Weights of a small GPT-style language model, trained from scratch on English Wikipedia: rotary positions, 188M tokens.
Each number is 500 + 25 x the weight over its row's rms, rounded and kept within 0 to 999. Layers, rows and columns count from 0. Numbers have three digits each. The size before them is the row's rms in percent of the matrix's.

# up: layer 8 MLP up, 640x160, rms 0.249, rows 413-592, columns 32-63
# down: layer 8 MLP down (transposed), 640x160, rms 0.237, rows 413-592, columns 32-63
up413 099:527513525500487517527457473467517495527518494502495515488546506467480502465455533509517510480523
down413 094:523513469500559515481479553508484490516518459453502503434477488507515486497525470494506533470521
up414 104:509512523509507519495480506507478498498474552489470562506526482534511468530494483463488477482504
down414 107:504530536531474506487516529469480550546518508509476564533492496478516517529499498521490546508523
up415 101:479492519479517479494541486493448509508494503556476506523528492484467438482532508524521498495496
down415 099:489455475519532473505508529498509472512550475502503491424488497538490487511537487504470491484502
up416 091:488478499499533439487529535494429497549485532512488480477516474502476531474510525483502493493528
down416 092:520510476496533495551448528442540478469453510548531463529507498535507482504488482511486533507502
up417 096:451535504470431498519495508498482498576483494479494506548537522451505485479535466480503499509454
down417 104:472455542539452503450493502485508500469475520491572458513462480487478515503475514473458503509504
up418 085:491535507542493508548555485502505444499451502487497499525523487520473488524528509546540493513445
down418 091:458451516529505486479464505496516475485507460512549551496490532485492481502477484527513469535503
up419 090:518509476518523473510501481529463490498544479497452474499508445486516498526500516487491512500558
down419 098:513483482493534504480503483457518484520518496515541488515489516469529519535512481487490497464487
up420 099:508533485499559508525456495474514496538489513522451476504519485518519486479484475448512530528490
down420 099:509467480474507542483528481530518465445525476451527522488517515477517517537483521495512530479512
up421 106:519530492485498481529476493543513502458504491542534484526512474519503480467519528488452498473508
down421 101:513502535524475474494496465510536461456438439495483492503480479481519450454510453510502494428529
up422 098:532482502539499506522466517560520538477507497479480525494542481494437487471544498521484488477511
down422 100:415480495507495482517498498488519510540483474513497494507464507452510509506543493471537435546471
up423 101:539508474417500483541507468489545490506506529485504479501499493496488497471486457477548518515495
down423 097:492527503509486477497515524511445544536511475495480479561521530494521558501531524517480517518521
up424 088:529492521506487504503546521503504520514500518493543482482489477519456490474472457506491494499467
down424 099:537458531516492483520435475509528513512454487490487526494459498480492545494549494524573496552505
up425 099:452509514504521510506494454530491500528540539508513456498500511476491479480522504485459520487542
down425 104:549491539445472478539473512519476510474513495539487531534493461515472516504534516496464492496492
up426 111:497456503492495470525537489498488473467512527540530523534539531530498479484509477482469501503460
down426 105:519521498509485508507479523503488494524517464486530520511504510494506488542478455500487496527484
up427 103:515460493481489474473510466483489504499461468511474516503515495479556576479501492511499517504503
down427 099:490502495500509477485512521491492495468532466508526556488530446526510511549507523523502483492529
up428 103:506495488485518503495507459457484502524518540526509489489500524544517532466501529483484493477488
down428 114:459501478450463491511475498422521496483485537479484522490533531492486494482488519477458504519500
up429 087:485503539510479559531513557534503495484487478537490465501495508436478535494535451491501486534497
down429 084:536489508499503462479482491488468536487510502543562485488534494546518499487493544492454502503451
up430 095:487500494544540520494480487523451512500547534508538500525477511456501511530497498501505496508443
down430 091:492482529495495514494524488485531499505502496495469467467555499535465509513490503491502490467492
up431 109:500508497476514457539536509482490465512452525518508493477497527515509551445467531509503520491469
down431 109:464522522507484514510514537496474480492487519536488490523537466500504522488499496515512472504484
up432 100:489461511480485547517519500492474512535503535513510495474480465510509444500529508493474482472525
down432 099:521548538519503489502473500462521495482514458474530499491495436521504516522489533537453498488497
up433 107:517493490512495475485527512496509522489538510479494467498453513509525490499469507545518548507510
down433 106:441449508505433461548528519482487540451480479527511528494510534509476512507485537523509456497514
up434 104:531490476482477482501477506508486457496502524515456493504522453499500466513480488502468533492487
down434 104:513523507477469512521495511476508497534471477451475482505514498511507496487483495464505531500535
up435 091:483499541525517473528517469515498435502537529453482471525498530469457522500473500507487485507514
down435 094:496501466468532539517516470470493536522521533463545489474490472461498486506488520467466516489478
up436 109:517476502522524484559471540481458504458484534508486508473484476498445489516512510466473482510518
down436 116:531474493489478557478455472484443519504513508498538448571508521472487552488494523500484472520485
up437 109:484507543456513486481592519498500506478547524503495505518508534519489498519473491490487543468495
down437 104:498505456503537480504495452520474454533455473480451516542516530460499485520551448512505513487467
up438 099:496551470457501466487491482445498517504532482555496512478474473497537510496473489540486471511503
down438 092:522537550504551445485537507536458465526501488490525492524492510438497481451479542510520491509512
up439 096:562494492530502488552482536474493505539524516472519494487525548492476527463552494481531481526520
down439 101:478492506491489537493497499547536502490527489494440504496478496497477477473503533502506550451496
up440 113:506519506544509499495533484517482500476474494508488493509494502500461492446525488523456473529499
down440 104:477510508487499475575472481491451512492491463527514535482540505505486479485493490504509540472525
up441 095:515495528507575481493514539467469489467472525513457510535504505535489516477533496518503508523496
down441 106:525455497472501493493494504476510483510508531503498474502467494477458473531451517472528481457476
up442 104:448544480496487456467490543506506494498510479479483510533540509498483533483499511508482500479540
down442 106:511518491530495488492504542507534496533458482471544508500494509488466501488526560518503477525477
up443 105:500543515546470502532476493488522510476464496589484474498489472506464476462499495527522500529446
down443 104:481497523503507539480486518453521476498479479443529469461476536499466529470530514512495493496521
up444 095:532528502523472531498523564476493476538486532525484440505480501508493509547530485498491533486482
down444 101:470505500502506525517490493514483477497465512483465501506515503495491482465454483523538548495541
up445 098:522491519544470530495500485462482472466472500477485516514521472463486515486474540478476465471470
down445 096:504505512482519439511475548469441496519503503452516470529519479508497505509499514514446481433488
up446 088:503513490482502450541503536527546488531544504464492514485542527495470496503527454453545515471538
down446 090:538496537460487535474473473495503529466513508520481521532500468491528461524456515534472491481508
up447 100:471502499525483504495499456438431497506500466497473544513481496509509489490507491441483516490537
down447 097:472502524508532502491553500486479504482502540489461498475443471548456525505471456487500489502494
up448 098:545483494510484535489494499469528506472491520495497524513521474454511483529478512517491468492521
down448 090:485544483490542490540536543512551519483452557533508518532486501449468511489500509511518450485523
up449 092:482507524507483518489483512496506475509501480499488495502504502491505505527507464471486446497504
down449 088:484494479503487511484535476492489490501478513489514476466526493479477540510501509454545547452492
up450 099:509457490501485588486503505538493492539521483514473516547487467477501449536466493502524480525537
down450 102:510534521557492519515494488537508452489512479523463520469557458498494505496461472507482490478527
up451 093:539487514508509508476485518460537487501491497530528487455505477534487533490543487487476492511489
down451 091:528509515542518507501494507525511483534538487527532498514474513472513504554505516489490465573483
up452 098:530487524461453518479488521464460450482514525535486502554517531524491513473513460455540511472496
down452 100:498497548473478470540487497457522504513524501498521533532512499531550453494491507523464502491513
up453 098:504524486466524515477467528526494455488515469505510498506460472462531451468502487468492513481499
down453 102:560516503525470493539506482497512527478503539481486481518504486485503510469503551504504519490510
up454 124:498510515547488492489522499503475498534529486488519470518511541485440478527500504522482468537543
down454 085:475500521482482551478502513476420546502503486481533517512503518490486495515467516517512472565504
up455 093:519496507546537512481496494484531459535486528475482546475528493481459549461527498457473465514521
down455 086:528485539493479506509520563508504525446491502507516533445514471508501474532501511484503510423522
up456 105:501493468508440510501444460490502480484501514519533495490502509517513477518534497493510499467525
down456 110:537517481497476509543503518474515477432514483523492476520463458520517512514587500498473521464468
up457 095:511480547501469495484512522465514499505555484501466498514472454479507493487494481515502500500514
down457 098:527475468511517507505481495508492520469510475488525568503505474551479460518533535469469511488488
up458 103:514523486473510495530474499541518444455497513519481501483485525489503531447511514447461483490501
down458 105:507517537526499500541482485470479474506529476444552480464524523557498517499543461488470516485459
up459 091:512499528459515545514467529487458482478508519506515504513485502528505478531505472524543512568530
down459 088:528493502533482473454569479522485493494458517501500477523545531523457497461529535472481477519472
up460 103:500546530519509521532512550470525509483506544500504507531444484527495511511520486536506523505526
down460 110:508513451494480502522511499471512531484449499479507451446473507530502499478497497517524525509465
up461 097:469507510508512539503467514467463477516492516530551459474460491517515462491483447518532515490498
down461 102:482506473496506482492489497444527499498472512523521477523516497471492469502525540495475501522475
up462 099:506522531521503507491477507493530436547487558482520511525516491502492464467506473552498496539498
down462 093:485502495504467502512506540476470498483514488494500475479513511458494549477505511451485475518484
up463 106:520426483476545469533484466527514455512505518519452492500520462477498536490474488511470452491510
down463 117:525478510471539476534522508549493476488505491498499455471490544480487491491446512485541485506509
up464 098:536467502505500471504558505534475458534500543510484525501497479516508476450528511524511578477522
down464 101:540494509475498500509453469507474486484477483545473450481542487520487492500487480457489503517497
up465 103:505508523511530486496508500525554479481480470511478501483483523528474492472473517497478488510490
down465 094:485490478469501510489509486531486499512488517473478521513475501535504510502483522497554558502521
up466 096:519465526474524497466501533468457487552528486548514466465475501489469525539495490559461529540512
down466 096:525479473508532502523486475549546569521440500484501494538503525512485477545458556515498488508507
up467 102:502449490514508525509510480512492453501490516484496468503516482477505480534486509479543479491504
down467 098:489514530481502486501488506463504521499525524501525517427488540546459502496458509543532516483518
up468 113:530529518501525504450514499493482545559530509520490511524522494525474472505515530510537504518485
down468 113:527479498526492546499517475512525518482523510494502486505515544480520489502498525490486517548485
up469 098:483469491501510512461513518521511479515484486540489469536551498509480435509467501508488514450487
down469 101:489472480493470490563515525526470543480512462541505504479503487486508470510492487488523488519455
up470 087:537508516539451535479485488525512475509459479502469518493464489528452525492542556521527488483511
down470 088:479512486529496493508487508502489498495491438478499506528472542492505474487515497493510538530506
up471 108:516465474504457535465481488544457478475529496459484511487539492498465476438482525474516537487508
down471 110:550480470511537517494495520503555518502503514521490492518498482506556510515493466465494487510495
up472 115:561492496501523502481482498478502513471497494506440507490497507480488432536492493490471462476449
down472 118:504485522505508453505517461468505483477457492536522487497498536503509513535471485501484527482483
up473 108:535497490516491532505478482474520523536522455517506500471501467518470489492493490525471508510520
down473 111:508495502532476509504511516526482560472489462490535499477468496485508516516519492501511492529454
up474 088:446457518500500496533492505495509511466509502509534503530470496523506522517505519496467511498510
down474 096:500491468526538508550440482533493507522529505456530512477489539480490491523475519503484512456500
up475 106:499498499567486472554501518506437493512526535500514473487535530554501471451540512526526455498478
down475 096:531536468494498499522503506513502532494482512509508480528481510480472513451454511533517539498477
up476 098:549483471475481462472452491503498450556498500463497472483524475511482478500461513528501449465517
down476 106:514471495534489486510510485461508516537468466506510483475471436479537489480521500490465498500469
up477 098:513495503473495535478455468484484496487533510478527489486472458502526506533519489488500525492544
down477 101:580477475559486515522487493512476439522508519546485527452529499503529446494503537473440487526502
up478 091:477504492473516519522467518459506490481478533517450504506573501497468480502505497456527486530537
down478 099:488499489526543453555503472479479500495458459545525519479536471518499534543511514519447443495515
up479 103:507498512514480538499493473527488565487464520484477520471483482506529486444537524537557495481494
down479 104:495492480536523523521452484468509546483467494456497472548461508537503463467522511490478490535481
up480 108:530537490495485519498500462462493491495490530474466512514513517458501481539539561496473450482504
down480 106:502513547523483499548519503519474539498518507540465491491548540470480563498546498505495503512492
up481 094:474529497507466470554477462492501494496517526524446541509528540564487502525514490537509482496489
down481 091:524461506482483507470474523494537456510518499493506483498434489490515492492498486493516443497487
up482 097:519513498495463441514500482537475495488502461528499507494484500505500490552527518488469489502442
down482 096:491499471474491486508528506480499496475518535473486534520484471439466508487509528498537482537486
up483 103:455505500518502449508497509514479486493482506480513555529533519499508523519532475509515491486450
down483 093:523510503524527501509515514529472541446516494506511528526490522528515493518497478556513489496468
up484 106:502464488508508516513548516494499483503499507479512517485495516462526524474516501495518491548535
down484 110:501531507504507541525488512479547456503493470512508513435514528529464527490503458470464506504541
up485 105:507513494487527522471536446525499500520509454485503486518500530522510526476540505525536478479496
down485 101:523512508499483498526490476460498501448477521531524487480500487502500529458492479534455506535510
up486 099:527495478510512530468496485502510526538515481482491474476478488493468485490498492455493497494479
down486 106:531514491463531514531508510475499512497447497547478485526519501510506526485521519565485450481423
up487 096:530518489509473531506515511537457451479524476513503529489497527497527531475521505459511506504503
down487 100:493514530498480508468442482493477499525496481463518466487497526480512456532518541475509489523537
up488 104:516536490518514494538524494483525511485518538492517489492492511493519495529467451539476529533494
down488 109:472473504483471513501468523473497526464499496503483498476496500470461498481500447498561489477511
up489 100:523530499507474493568495509515476495477529525498525481503514458511516494454493469520492523528514
down489 095:520489432525518508462492466480480486477478545482519497467523483504512560515520491527450496478559
up490 115:518497529528496509529498482478477464476539550513463507524516469497528502486499505510528524540473
down490 113:494533530520500493530523515477504519490486545473526494477546483511495468510461484508485489467472
up491 102:513507502466467480457517538478492505498473523506494481475495508525487515461507484487557440521498
down491 105:501483526496521510503500504535519529505461491476479515482508519457509529508486470498493490499507
up492 099:525494523517519505476506501539474487472484472524466539506486525459518512501554504506490495532484
down492 088:495513473535514475515467466512492525488525558502506516490480507526497496537511499499524498502572
up493 092:507454498582495502517480546480470510490502488538511487530493511490483464514502475492506490496512
down493 098:514508528495483570495503539451520528474479502487506493487505500496530540480524479495471498494471
up494 096:502470458479483544508516494488516500478481474498534531537471476448527510498562476481491494497512
down494 102:496499506502501459509460505466440476510508520476524537462508514496513488501491524535474499467505
up495 090:474509528517472503479518473549515517506499457479516479487510540506497494497500444491513457540494
down495 089:510519507494527509510489534505508513498482507490485492492540485500529521535511492489507550484472
up496 097:494493495476506500487515480527500490457535512508514516502471546542486469499497470484462527516501
down496 086:454538531511503437499493478503562531473501518481520513478459491475523495480528514499483502505484
up497 104:496518457482473447480485495498515526543506486522442481505519494510488483528485468486499529520502
down497 106:466560493504522502508502505538477468483470526518458467492484542515499500493521512515552500468522
up498 100:489518481543488538487542505482547472534505480504507518507474508505505550537527476451534509523502
down498 113:475503502477527511506464472527514473523539477557491498451505470484455528491513470506499523488462
up499 088:524485488522513471514509518516539514459495493478514471518541485502496509494483468530555523520459
down499 094:495463465460518487521517484466496493473511494485494466462512527513527523518507525474526488557494
up500 114:525502532524552508487524529496493529516524520504499456552512486526498502475506504504469482466483
down500 110:491514515507528488489542523503500504500519483510494513480475512510464491493513480513476533538521
up501 106:502538522525518495485521538526474494546493508508505553527524488539504515484517492512497511491485
down501 114:492515461487502530485478508486506542470522505503524518478503507468521479527497507526479551453501
up502 104:512508513541551497486433514495509503503528500488506532531528493504505506507502519526486514453504
down502 095:484514488459469473494498480527505484469535472520467498532484498530502479483529506515509520463524
up503 095:463524473448544518477502499476522492499512494515510458497541501482531474545452494501502586520458
down503 092:454505488506501485519521493522483507488464532490485503496508510525456550523479501511454509524513
up504 102:523490537507478480490520548409447498468478520523485501533493476487547539515512502498499485505490
down504 098:487455522494509506537524468525519508489507534502490471498492527512481449498504460522500514459500
up505 101:504532478519497471512488475482462514494508476481502487454508468472512542494533544512458556493514
down505 102:472513508469513459523533491507508533541542511547502521523522496485509480525511523482476501524506
up506 099:525557467486544478509488483496519492558446532498503492555472502471481508500519499472545484503490
down506 090:545495496503486524491500474540531532522442475460565493476497482509495520461493503511514482487451
up507 096:466495535470445455499496541488506511459536495477544504529517510549509455506495512492512471507523
down507 092:532515555490486518489509479469450482536505477510502481475486491549516508518494538491482485470477
up508 103:516459471494499500507469511515458460559475487498461522485498471525466459503520540467437508482503
down508 102:478534508465447494482538494496515545474518512548493518522513501452542503510471492508494483437500
up509 097:537489527476488490423544530482501533474485513483476484470528530517502543472489490494486488545466
down509 103:509500523450529490509507492480524540458533502533523519513533519503481495522471490483502500502510
up510 102:492478484519470485480552530521529484522500482531471505494510475495454477528534506475499499503520
down510 097:510479502502538505512513480529501493547492505475540472511497502475509507476529504548460495527510
up511 092:505511550469461466514489486536470482519535496500452512523463496506427506476508487484472469488510
down511 094:472513471471464504547498528470524539517513474528495507463515476462478491487488519468518488491531
up512 105:465531503489470519505466480515499469549504461519465528480539486515519522497509536479458454489492
down512 108:494467487544466469511527475495507498514515513458485505489530520504473529451525514499486485522508
up513 094:519470510504486509474510476507469491499461528445492488519519475508508504565493497493453509516501
down513 119:529515507495490524521470521471491506510532543508453525506522465513500450481451486523503507492467
up514 091:516492537493546474507471454528442459495529504493499487487487498513522504533480463508461467531460
down514 097:503509473520514513512504483494498487524503524491515487476446503447483505481544532498495466512502
up515 109:516492484476496473456535483532531468479500492465495516486497548472512463451461530448500493504482
down515 102:499485489512500501470517512515495502497513519487538497479501436481498502518548481519556464466513
up516 094:525466487508508453501512502508470522507542538487463487488476482483501489507453522447489522507501
down516 096:469469538456514492529473511523538491458489478508553532506498472523486477483516483524479495549497
up517 109:493522540518497491533473526497504486496479517528550498480490507532512487487521557559504500467461
down517 104:536465530519492503463492509463523493462475487473485505472505539518540442506518491461485515503491
up518 098:503468527508536484477501475495464501510465503503506493478494498489495506494502490512505531503526
down518 082:504503438484506513503532531534521520487475550508499526517500528454496526515471497479558533521507
up519 098:495487504485483529513547480541492498525536519464449547532502497504454489492474493515509483492419
down519 099:510468525483452488515457490476504522489530498508494526490485514502498534498508523525471520502471
up520 096:480465496521521477523541493467464486511483521510488490496472481504509491472459455523462515478488
down520 107:543505449547504501535512466500483474516531500549491515494498490450465502472513470488477478473489
up521 110:495493464489509480490494555445481503474476510479488494492530473495571458525459507506490522540508
down521 118:475509531480474495480523514467500473515503511532466484503481498540454516476475497475547517530510
up522 102:503497492486486472466484486506460518535483513479483515460478523507535478504446453491534448509499
down522 102:532500513497498497527493566522526533507505509500499492518484512475491518517570495489526491479535
up523 099:491529515513495479478513531522528513503484516495512537550477517515464497493546479501560530513488
down523 100:507496498486488523541487481482476465505505504498493497443493491527492454477557475504487506506545
up524 095:486511517494508506485524534508512528505505482527506414507490489472468484543486510521468509508503
down524 095:499517512478515463484499489518554524520483452511498558460513461519492506526528458500500496469534
up525 100:489491509538514506515493489510484496487516499496527485546466507543501521497538493516486498474545
down525 103:479470521502490511515476540479525492523520495518477502540534507477484513519501491490487546503528
up526 102:490498461495504507493506452468504496476456507518510514543487537492507445531542461498518458502521
down526 101:520475468487505453526458476544501459513431503448485504500497507516459471488510478451496488465503
up527 100:520454479478505493466493443485518468516524503524514493510488499532487513467515491548502506485535
down527 100:483468529455533524503488495448525541530468527458549495513494460458476514459525512484512491503510
up528 094:530520523467502500472484435512481478510489491455486462545455503501498494494477531545485513483473
down528 088:498479509478555512492494505487506521450490483499501500472515555454491538458518468475505493588534
up529 094:535514497450502503478520487498523464511519509510560517462480478481469517506497512478478521524488
down529 099:556503482481492515492495483472501481489503486551539535503481480499508501483500522505493472452516
up530 094:528522521512509490477515487525528540489498519486506476505500519474525487489501482470549473459481
down530 108:538476492518512476529464532477443445478460484507483521475488485523507474526523529514486506519526
up531 096:482551489510517538530492506494498509511437523485524556483458526471552512457511507531466522507504
down531 098:529526488489513464468534529480461512501530472497500483506502441533497515489474489496507545464472
up532 092:472505537528516472483494474526501474541544531451517482509515501502521496460506534474503527522465
down532 091:480493461468470500532510486496475565520456512494486521512483497544504527499481507471501506509539
up533 102:511479507528485494499493505498480443461535517556496484482480468525509465497450510525469521494460
down533 103:471505469511527488503482535502464477499523495486487491508467504499481477478508489469519525466508
up534 103:523494494531524493507504530510528541512512526481488534551496463481495508532555510470462500497502
down534 095:494533515477521522516547527514524506491512510521518477499484531493484490471468470527527485449489
up535 106:543476475544529502478478503533507480491500519507456528509565506516521534478534491498502510483487
down535 115:474452506506486528522471465498503472489499505541474503482508451467485543510511486500528508537484
up536 093:493506510495506495478494461502521485472517525456461485485493499513538485502468526511488459509480
down536 085:488494545492530515491537497508516478521499498479466498516495511501467504474507527491547501515513
up537 105:494512516515489513521535502510508477526504508512493475558504502461526480501478475492523536504520
down537 085:512507457511482463520505533509531504491474487541509501462480505499487533504507455533503477493508
up538 099:493522508542468506530482510456512513477509516473532465435498515479440470499493499509515529525515
down538 094:465476467478526509508569511514518530515534492485481530496517480482516542493528516524536496497500
up539 110:470458497482530497500526519541496509513482484517452546561469485503519499503490513493477501529488
down539 093:558502525551529505495460502524485497500538493531528496519493478541511492486492486504516466509502
up540 103:507463480481492496511489523468536512518496528489462511494523511524497508488506508492470538456490
down540 102:489517510508492517482530496540463496483535492461460500513471504464494511519489459560513502520497
up541 103:535512521499542492532501501515502483526505508510506456515510497485526491471495464519462497488512
down541 093:520513489475533488524499475486509515496465508468432499483505496510491488465518490504486467511471
up542 093:529500522488504487514565476441457544494515496487439480502486470522500467484505490507512548493484
down542 091:522478527499490486522473477490546495519479503498508554484488475553520506512522522484486500515491
up543 114:484493495502509526470511482487515512555473513481520502499532477490500456538537478464514487552453
down543 125:542566505486481547467480518517512486537505499529477511533483520465506483479518512452489517543516
up544 103:599523469507498526468487564519512513490529503512473466495515494522492507554515476527524487488460
down544 095:501474530496506470510540464526535440520525551483541496503502548489510477490528508507515509514493
up545 101:465507526506479495496455547480489542525531545517461539475521549485495502476489523465466483504510
down545 101:471454478506494495537503513495481483469522490496508491486533540491459480477465508499513507486435
up546 090:491493467460496511496513465543483485486492508501499536504459473530483496531484528492511506532479
down546 105:506496479456510477527524475495512501482536451480522475531461468556528484563523449513480531510486
up547 090:490466502459512499500493499503497507502514523505525491495527477508456483499477487477512519482457
down547 082:525565474531501489486519489522499491489530479488530565484523469478497454519479496466503481505485
up548 086:481502473499495474508486502478530537522500526496486461514503501531511475489513491525477502508508
down548 084:476521541515510471471450490499466436465493456505518481503496495502507481478487494548516501537481
up549 103:514467518462538505506518485451476481484506496494499451507534489530513523501475471488488532500507
down549 086:487470488496506540540505498501517490504565465464469494508491495495465504469485527494499527573452
up550 096:510533469486489490506494498481473500518476535521507533522482508522491497465476552553517449510494
down550 097:516488518470527522458492556511537500509482508458523491510540483523512526498538511471541483528520
up551 094:491514547501484491500457483459516502452458496503500513485507471430526497479556544534508548504476
down551 091:490512477479494464511523509547506492481505485515494526491483521492474490514520447509491487479518
up552 103:485497509511519501500501501500481537498520499492510528538495498441487495463435504535485529521459
down552 097:488509499516527492548509533537493453452486495490492521514518461522498518512473503531485516501520
up553 091:476515449505464491520498516482497510492479517507512469485507495486471480514474484463474480465511
down553 098:498501496486541481494460495544519523470550504542488486465520492485478501501458523474555486511513
up554 100:512474514498512493445524489491520481464459483546524509499485451516527566441514559512541457510505
down554 100:496513520478499510471475513479497489518519479467479487541472504514510499489474502540508506504491
up555 106:474515546506480436515477488513506488497543516485542457491497507468490495524531527533564468476545
down555 099:455492482520511520464507481516509472496504540503497459517508550495510503528505485474541473494458
up556 103:523489480516521496489534552483495498478462518522456470515481531539491524492458504497500467499500
down556 103:517492496520458500477496472528511499522514515522525508490512502509475523511505529488496495550507
up557 086:494444476497497519510502501493546506484523468569485552523525491516476445531520516514476466525465
down557 094:501513525489483524511472503545530491506491520484502494501501516480529488472516507492461528447492
up558 097:469483511489556509448449479531469493491503454521489498552490492485497548520543507500514483510497
down558 091:556541508486477512527477511536548511495510510490511515467468495503477507484507469533498504554471
up559 096:477484518480477521507497513506455485552508521492501462463470490450481493489456523507505489546506
down559 084:498482499483522481488530504499566537466496480493491521513499545520523517524546493491521557484526
up560 101:484555520504523514499507506473443475506505458518506481499507538523466483501488451522444484557510
down560 090:561461448491481492505510540479446472521521488516521522515468482512513516521495544495555534569561
up561 108:493528505482489529473532514514469471496476501482516516481513465479516499491488521455521475482547
down561 107:570491513505515524509512508557496479505511499496519523535538515464474487509511480510471487530556
up562 094:503490507517526490488494515493536503497492500511545474524470530515498454486490529539492513467491
down562 091:508507505461501542515543503510524489537510517515493501541530519477475507482488472461526492519514
up563 099:474486491523500488514524486490474500516476466506500479505502463520510466504505506437508492519534
down563 093:530492532532508475502508486476480478466515475475489510464445533516468505479535472489524474531497
up564 105:491500507578500489523480506511460510527549521500464511475511496519547499473495520503517545474485
down564 107:499494501528525497545520480503486525510548539494509513510455499485489531509483491525461478471550
up565 097:495504555497490478498524511468509517516528481488529508471536491505521475505500434532481497534474
down565 100:499467497529525520494527498485480522476496521507493442506486552506503481509504462470552531458477
up566 112:446475541501515504498470509469473499547508542545467499497507449525531510518489525489443521509496
down566 125:492507496508509493502449503496467461535462485518500474488453477499513471505522468529540493519558
up567 094:528524514486516471497494511532479452481506517495495484540497523510511438506552521504493510505569
down567 092:474494507533510475530496525482501517500527474501519481511472478488516513497526450515464493543504
up568 091:489490489478505478487506493454475528467511488461500497454481493514511519489470484476491526518473
down568 094:468461533512504487463519468497521503507505511512516511538506526509525432513523504441511472495478
up569 114:498491480486519496501515472469489466468493520551510504508505505530508516467509525562507470501492
down569 110:486450478513495522476468508512492463523497483523506485520524466535502504483559525519496495526495
up570 104:511525534490477453526474517505489523530537506523480487482483477505462488527538490524486504476446
down570 092:521507472491477554493453481511504503524520444509495496473516491464473506514511538526469490476504
up571 092:504509545501461518534478523524486488498508562489502454479476461490427504492516497476506520509506
down571 093:490503465513566476516486505513514493474450501488524473515495529526522469500467508544525477521483
up572 093:476503496502497488512504523497523494527538547466488519510517477496481478445495504467491548454521
down572 095:523456514501554472482512521493506510474511524524466484531541476507493470509518493480482523504503
up573 097:551499506426530482470469533475528530536476522498524480490475544514447450499502527479526479527545
down573 093:499518504536455473532529520528486495502540471495493499504472506502530530553520484499506453556453
up574 089:516549521445441485499474488502512463491495485488492507488499452509493460519530482520486516542539
down574 092:508424490495495493501512482504510523484484510537506476493559489481529508517486511532494534542517
up575 102:515531479559469490497520448498505489510513479483456475535486478502503486500523500477562522535451
down575 096:495514560459488541512525511474488505483493514514511529501561515539463481477529502519512496469523
up576 103:481486484514541552457515454526526522515516548504521466464480491533504477475492496481456509474491
down576 101:506519496483510503518457515496485536479507489525481499526539481486456481511478508500513528487527
up577 115:449523491519470508481495500490463518495474492510491504533522521479479523540527524526490482502538
down577 096:514522554505449527515516523506459447449520485464504498512543510448480464535499502503487504546508
up578 092:532506448545500560516528518517515519524487518514455535453506473498488479477513516502455504495496
down578 103:490498503528517509455549491492490524523503467481491492487510544518494468505490535552510471512529
up579 095:496523496530474496493546485540495462513495472506511472456534484482473499492519510468501536488473
down579 105:496479474490500490519499516501511508509504511510472525465528494485458500503494491507492473500535
up580 101:497483520506519486483493483485507559521541491515487490512526475458494464492524483487486505517506
down580 099:529521451530499507533506506483497510518507490532498515484510494520468511519504493525491497446478
up581 108:486538509466466498460498492510505465544479525464493486468515497462489515481513454498516484498523
down581 112:491526502483534474490504509492531482493518482473507493484508513496562495504474482506506536458510
up582 102:545484521483509449509507459494481511511485487511500505511504476474508533495525520513535523550489
down582 088:507532503497516559486525566492528477542535521488499462516467505508494479510508493526494472565520
up583 088:507523514504544477501523565455531495541492520462512529512491485448507504527506456506530542466511
down583 106:486479478449497518487514484523484505434497537491487518524503523500461536469489516497515509499499
up584 086:549542515472483464463517484502520508521524465484502510487454441477525454547500537504470532515531
down584 088:452483457495463508524547490468499523503497486476513486493497476513498505479524494483501492545508
up585 098:505501512511477487505483467485446522540494494480490503552539515503514560490527480506490526528501
down585 097:523448504477550471512499491499544522488526479424509519484509503484450494480488514502527522492502
up586 100:526562473498503464458453490520483510492508541520487492563522477496476497485445486568493501441536
down586 096:463490532482521512494507530463508534517533458475530483459529513494469481489519452515505515492497
up587 102:517523492502448535524503522517503494499510530514530521527533488531504452515525480494451494511493
down587 098:529481521507506462460523470553517471499508528464477532524452525515492531480492525508526498469506
up588 097:484529480460478490482489525479447548523473518474551493480520482472520494409490542509499524509493
down588 094:484480438503475514514498522537515488513512478495499505456546524503434485484473508504507520534487
up589 098:486526536506497471483444491486504509492557542464518433479515468517513511474537499512555491497511
down589 106:497514525535504469492484498512492479506573498493445475474500523499504492491521461559507493481513
up590 091:517489483476504500533504461508471493534500491506481505494499478535462505479526471490498470543447
down590 090:459514494480488519479507480499485507475529482484480504489530461469510532520494496517537514452520
up591 083:494508512459500487549517497532482543463491470516518466505507457474483504488444502498517517499498
down591 095:500474498500505556510493516548559489548486543497495505457466494498540518482483476499529497482447
up592 088:519513490491534518504485506502532481498520497494479486465496524503509496444490501433513473511509
down592 084:468545515463493460521502518528487464450493503522514516554521487508482496524486500499483495489509